config = dict(
    n_layer=10,
    n_kv_head=9,
    head_dim=64,
    norm_place='pre',
    qk_norm=False,
    init='uniform',
    init_std_up=0.0272,
    init_std_down=0.00304,
    beta1=0.9,
    doc_mask=True,
    train_tokens=1080000000,
)
Each number is 128 + 24 x the weight over its row's rms, rounded and kept within 0 to 255. Layers, rows and columns count from 0. Numbers have three digits each. The size before them is the row's rms in percent of the matrix's.

# layer 2 attention query, 576x576, rms 0.0684, rows 411-575, columns 448-479
085:110122116113116143094124117125130127116096127149113179168106141095128097155093106146133107146113
098:175098114163114124085126145067130133162153104130132134138102115131103105134145128097089113128153
085:159184135113108156132123151125083136152163144164155119154092128130140133146140142112099113090147
102:155150127097129109071108129133136153124110161135092131136107125131132149107121138080132131096134
094:112140130082110132103142167132112135103092119117083145106122138136172143137098146118135140110121
097:148149132109099143177126131184142127142100147152123161090121110157161106157107139153095129064128
093:129127091118100170092153082159134148107129102089133108084110127123189150095130102109138150139128
086:140098126103140129078139164109138150137093088110099115100136161123094123107114150119137115187118
089:147137080105131113140148126110126102145144136151099099085155133123103145114093124093114169099106
093:120137156154105090108154100103082076153139086122129135111124108150123109106127158140144088147178
095:114150144131107140101106115124123102164154104169145131153109086123135147108123088138148131106129
092:086092111089105165125132152118141130164156075097140138150122142117132114144133164220154160170157
114:161113102126150112126157143138148143075120117120120139106175141096122148141161118126149147091127
093:108122137138136188149165122142095148159131115156153147099129096156136099127132184175074105154096
095:137099173141153151126132141125109147131130141101159134135089133137129125146099105123127115125123
086:133152146077124092086112141144115099165129130123097158138109121139071127106154113114132099157120
095:146126170152139117143120128126107121126148159135133142120075107150107124163151147132143136126135
096:110143084146125158109159119087173129151145088127120123209101111169130100126121134183127148109153
092:094080102093132155160125134132119117162148118129148131143121115114136154145158120124119124132125
090:149124117122126101174109135103122117130110126135122101145144155144139152157192115135150158158108
094:145097135130116117148103172139133113121133151150090132127138089092109113135128131118176150124121
088:138122132131153137113146115145129111123156136110167135097125129108120162129081096141140146115117
096:116106113101141148142154086177145151072129153096059126092153122116130100111078132122161166106105
093:119170135142069135136134158102131111137100110147119190099139108131123136107101118080115122101131
097:125112138123146110128132119135129072165131110132118177135103126167136084085104159135130089097152
094:120101123125092129137149111107142154091117110075116133126168131105173130144092133159148155146138
088:148122183116100171138129108144080146159119058154084145143074124135091083137144129131078143150101
094:192175161164086144072095148134149112151140113150174125132087106190130143111105130106123120144128
096:123121140119129163124124128122138130146122092125107088141146130150155156149133126112102171098097
096:127105120107157189119114125138146166138125112174183129101123079147179158130151139145130134147146
091:132122132108141145137087131146158115144121116128146095134122147122171133167114086165178119122122
093:082124142118145110093127133118087118121103119130130140156093116116147124156127166092134119168120
097:135118132102140143124124103127107141094180103117196119153099122097172144109082100158129147127131
096:130114132099137134124144100101129107143137129137098145118157114113097124143132144079140119172152
088:109082106095112110109121116170153134120118140140101102133156141071092132125179082122122175144119
088:104113152146112100118133117141127137113103115078089173135124143149141117112113157133124143148099
090:143172073134120130130114108132157142120177135103136134147174140117132153106119087104134110126105
127:138138149189097150173154105105132124161172104113142091120113120170139126109153123150121146133089
130:127130107138107171111147103125124124137134159117120134089176129131171106169121141110145126162113
118:122156133147102127125151106136121121136100090104142111114099135143112166087139133119138095113123
104:161179164122120125140100141128069092172176162139151109141082134109121145162143142126101082128140
135:115107128103148165119099112128093102123159166134161091125110143126126163140075114105125127131088
135:126148075094061138097117132122144144090117128091138139130144144077129148108108104121134137111088
142:139131102102123140159200121128129123136140110102129135147122144143160153122098165140160131146153
114:110114105104142115168128109078145111119073098125066136086153131135103131096121163114148165135165
123:088137115147118127139165105124108142171161135115121120129127138066096122129130122154153178106105
117:096122096139169175078129135116174150155109093079165111122119106130122109099143147130143119149147
125:103134157168148149134131127090119140183144082132149086121087136138075094153144126133116140155137
126:133144151116142074134133126129124140136119159147148132060174100123144136135160113156142100117153
123:131142133130157108062122096096136101100176104101132134119093145101144138122134139085134130112135
125:133172146124103159138073128127139130120118139145078127130108109143116138151145118125152142115123
128:147171151102150071116125160116109095131169146172103101116163144138148155134111121130105105070093
108:118166108104137162082141123106135145085133099173151163124156157102170151123107125097092083112106
121:127070132089130147134142074099164142102125142134133098123136161101113117147151069134108119158116
113:084140132110117147137123127166150144154077120166156156129080138099148137079084150131140065123144
122:084081157133138105069129129151143144077111103136144105080172163098138160106124110119146125164114
125:136085119117094174133157124134145135093117179096116142150106142096119143147102129157134145145136
138:140137141125123139174137119138104113123162130120120095114129078130138139142129159124130131147084
123:146119124116114151113153113134120096162177121139124139143101145144117105122079102137148127110098
116:084149148091157125138142148136146122125105071157101127126106150112095158138126106097089148142096
116:150150135133109167113149126125103138143160115155144122160110122121132145121097110120111098108126
123:131081085131155150178123130118167137122127123122124104154174151092111115162173098129114176130133
118:119156133157128128144101109149139147128136165120132114153094084153165101155162133125119109168141
127:096137121143082085086129097136137096150101125121118110096129108141106179130170121141123148147124
109:132116108096096139095102144154117157131137163150172117141125118133155142102097100136135131140107
132:118149097126141122105126105118144142125106087141122123143095117141146136105141146126117156136141
136:091133113137127150143106125163158119116130092154139137169103118087170149143125150115138137098135
121:112145123140113145128146080115137129147113141146092160088141097140110172103146177118134168128131
120:189123130125098116121136117111112160118098132153114134153151142104114123131141155156121110123169
129:163143104132160126136157151124137124125124114117176086125078112119138146125151149121115136112154
114:125106083150162163111124120099169142162113142144074144124121077111137101116134128125145122126097
119:134133168102117128125138094168129151111117137130153181106128118148138142125127146127169136134104
122:141143132125164162075130150118119119106141146129122125119134119150152112153158119087123097105118
125:126101078144090128117162116111125160142087116108127152137125117118137094102147118148111115124107
118:167111149107121142114114162154145151142065134131145111136109102154159106112139159152139046155118
127:079073158116145108123139107135118125112113148101149125132114146122117116122161136161126094131135
120:077113134117149131097130093130141130152082138117137149118128108105167110116175149153141131145102
113:123132104136140143176177131112116112153142085121157130127105161175131131128154125118116117122154
126:116076151113150156130103129125121157096128154140099132068159132130135121181117109136112160129123
122:109132121175146137171107145103102126141081201089139100118080131122106113156132136109134076147172
125:140116071148154104156144084108133117150115158100170155129115120140160106134123148156112138110119
121:161128127127116181131152124134150137110132121150106109153143103138139109124118107122136149093126
111:147143138099155144105144132149138126124126167129130109121115147110139145131114120105131096167100
120:130181148126139120117162140159124146162128118181112149094118104182136125142120154155132125164119
119:149130146117114122136118126123153135105122097123093154128105141134070164117086136196129161166140
128:146135149149095136166147148141116112133138124135069134154124161117115091157122139104118129121143
128:124162089157100152101113112045115142180141130111155141148069077113157122099120140121088071098126
124:111117102158122122127146115114136159123067135112135128119150141100121107146103137095094133132126
132:143163118133127123158102140133121133170110127144131109095098146148128155136114164121133126150178
110:135101157141100177122158157129157194114120099205103119147136144131168135151107130133087143122165
133:096125150166121119151130133117134134135138140141119142124131120149147100119107139169128149132095
112:159138121110144154131078161131138144097110115092129137137151119100138088122150129148132118168155
117:142160123093117146144114120122167112148149131126122150138107117136141117155125157137146125135144
120:101097176133099145119145113140099166108132113106113097147130130137129171151142136146149153132137
121:119163134142129116156113142140139128116104161134143132132160129126111153136144134148149112173122
134:158109214136113149131140116123150142109102094155094185087117096136135109120128163117105132178104
125:186116123146111080108142096136115173132147102109161140149115161153094122122138146120150182119163
117:123101132113095143131103123122099131174121132093187141177102062119086146105179146100121143180105
121:101119090090113115137154156140129117110143106168057171122141150155138091106074121084142170090126
115:121145128140144125084125136090143093150135113134095091128094098138115111125096155156114111089168
118:109107110095113136123102171134097102107143142116159143111106172105143115168112133154111073175123
108:118137086115093107117134159110116090153146142163092118139168137104135140104167104108122121131106
102:154119124177165119123148129133130143155151158146128127109098092167147099146163093152118136127107
105:143103114156123132123126148154110145158124094147125126082137120086117126141109175093129170131114
096:110150121113139101126101119141148176132112118105092161134127061169142160130102156154149101077104
110:152129132124152117111153094147122122149149138117146081113145141158102152130138161157152140165106
103:093116162120119140108137157116146100110146092093142109146096132077074137156108136126104108103150
102:144148096119103094113118142142119139139184147140175112111081127114150134146125056079149142111103
111:093135162090126153155151100121153124102125154172147182093128130135163083145115108156117143113121
109:158117153109100158131150118117119127132094078135118110114062127136117124135096129128121134150154
110:131128152184136111136141114127104167078175137118171124103165153094094114133120150140111177117155
109:134153111113142109124122105138100168125144159067157161140107132095134149119124160144118137160092
104:182103112096089102106086145138107166073127142110110182113125107132113133154112164134090149172126
108:082141139114120156103154105117091126109111107113100154158151120151133151106100175139097140165141
108:147101180142126134139101125124120120119134112149119183072161124117103112139094143146132154150145
108:136134119116095062156118141114115102141125090138135149128098160096115115143107138131140090132106
108:142069121113093148135087096088124139134107132100106141124143153140105131118110145136100121151132
093:168109134140090122108106157145131179125142147096138144117094142136086127159127158154156142132068
105:120114143101145122104102172140142111104083116153116118106113143122176137122143156116154150117159
101:162144154130117142132109102116102150123132179170124167111086121048106115092125113149125131172148
097:121120177153151121178134127108152134164113103164107080135114119147133108132110121162093128139123
105:148183125141104132092086152146095097134107158122130158124129116101149125136097120102125130132103
108:060087131121134131111126138086114122166121108087103108159128119126122101160103149158136111099158
104:126134118150111158107095124154165137091105124078146078146128131125108182117120142110117151150118
112:134137161171119121157101158097141124154146152106130124111131109077085104156136126116117134128157
113:080103146185129135129147115076125129179136099079105072165143121161093116148181112105165114084157
103:129112147115176104092138132133134203121134118117140152138133161138108123126113100099120126140161
107:139140146088146163148161077142109141119130137132096101108137139154136157118122163163115143151141
106:166131149194132120138106116100134185135127140085140125100077142122102119126093177114112129146148
112:147139125135142154153100132107086133141153125138102131162125089165107136108099135127127108114158
101:148149160120136135162112169164148137103155181123162101087159153117148130155129136153116109117147
110:139117132133112139125148139132164137080151170099125123132172164152129131148103127177091156165099
107:149133134143132135130134114126141148147143114147151112090149112152143103125154104178095157114110
106:126131122131131154097100125155124160123099173148158118095147132120116120136106096122141121131108
104:163133157139157137143131150102142118130147087155126151137157129118114116127134098146118122148149
111:098113140115126124128185111121156185136111111120106147142143150157133130096092136136110169127107
100:159134159128155096133144145156148148070092154117152137138151166143112117175117136158127125147121
105:100147131137129132106124140155104131122148129117158144126114107119140146137117162112101137118117
107:147125107098086061107144122170142141131146173079126116164099177142096146139131107145147121171103
101:153185157140068109082101124148108091118117161119167147118101153139162152142082111125146111125127
110:112177150135110131128110107162130163133115145115130132122103184132125144120140164148124127143093
112:113151103127205117132153144173127144175163108079138103142141120142136144127152064143113125091137
100:131123086154108118153138130098148143121134128090125117136140116132150166145135125119175142115166
107:152141138125105157155166153138147121104117189124139142073122135134114185131111137114135139154119
106:115136151124062127167146103121146114105116114108121085125137135081144122139174163153110120150171
103:140110112137156112137138130102145087147123143079128099103124168121119136130180126125124159175112
101:165146093117174164117106100162154145099102160122095149152116108171174147087128154116133190132105
113:154113105124139195074080088095129150106109109122142145137108141107133128110124145113132124144144
107:149123117199106109123093119107145112114156153101103099125103129099134080176113128105127184128085
100:086142108115126110137165103169155093084132115112158095151144158131138145116082153082150153081156
095:043068098103143142136141101108153098143138053120097116130159132120107107109105147082145138105130
110:121129198126134114145116143097094126187135127110133114102137135133110152136115133114098109112131
095:134112092146114137161128091127146152145127127134138130122133103110180109138134116151174129128112
104:131191106147144077091140134110163085134133108131120103128100115137106156111124138163094118093148
110:173122104094131161150143101131110140140148146130147166095113153136134136108111183175154112189123
111:132136099117107149134108077127126112130088149156142141102109149153148147142119134149150125130150
105:148123170131112111145151139111133085135108140133115157104149140141132091162094184166134144146139
108:075133139136149103093093164096188097134146084157159113155115120103125138130174112113155150113153
108:116151134138119110131138137113171120098126147129143121153114150152132192137088119140110113097128
109:116094126122141104129130116135162159168089122139089156124174076147121132093171105090168139142078
107:120128097152124123157175097144133110074146115073111150135174110130091122151117172094176141143118
106:131132100117120135160124111123138165129167118148146147078140128098142093116150157126151133155150
101:189137127129114130116155128093152155093120177126100164088092109078126140133116170126119116149138
100:108111129106130125079137153131146171118105132105146125125115137116105151135084144159121128122125
108:183164131135123120130124137138129159125139141137086166105090118092133112109079176165128117155090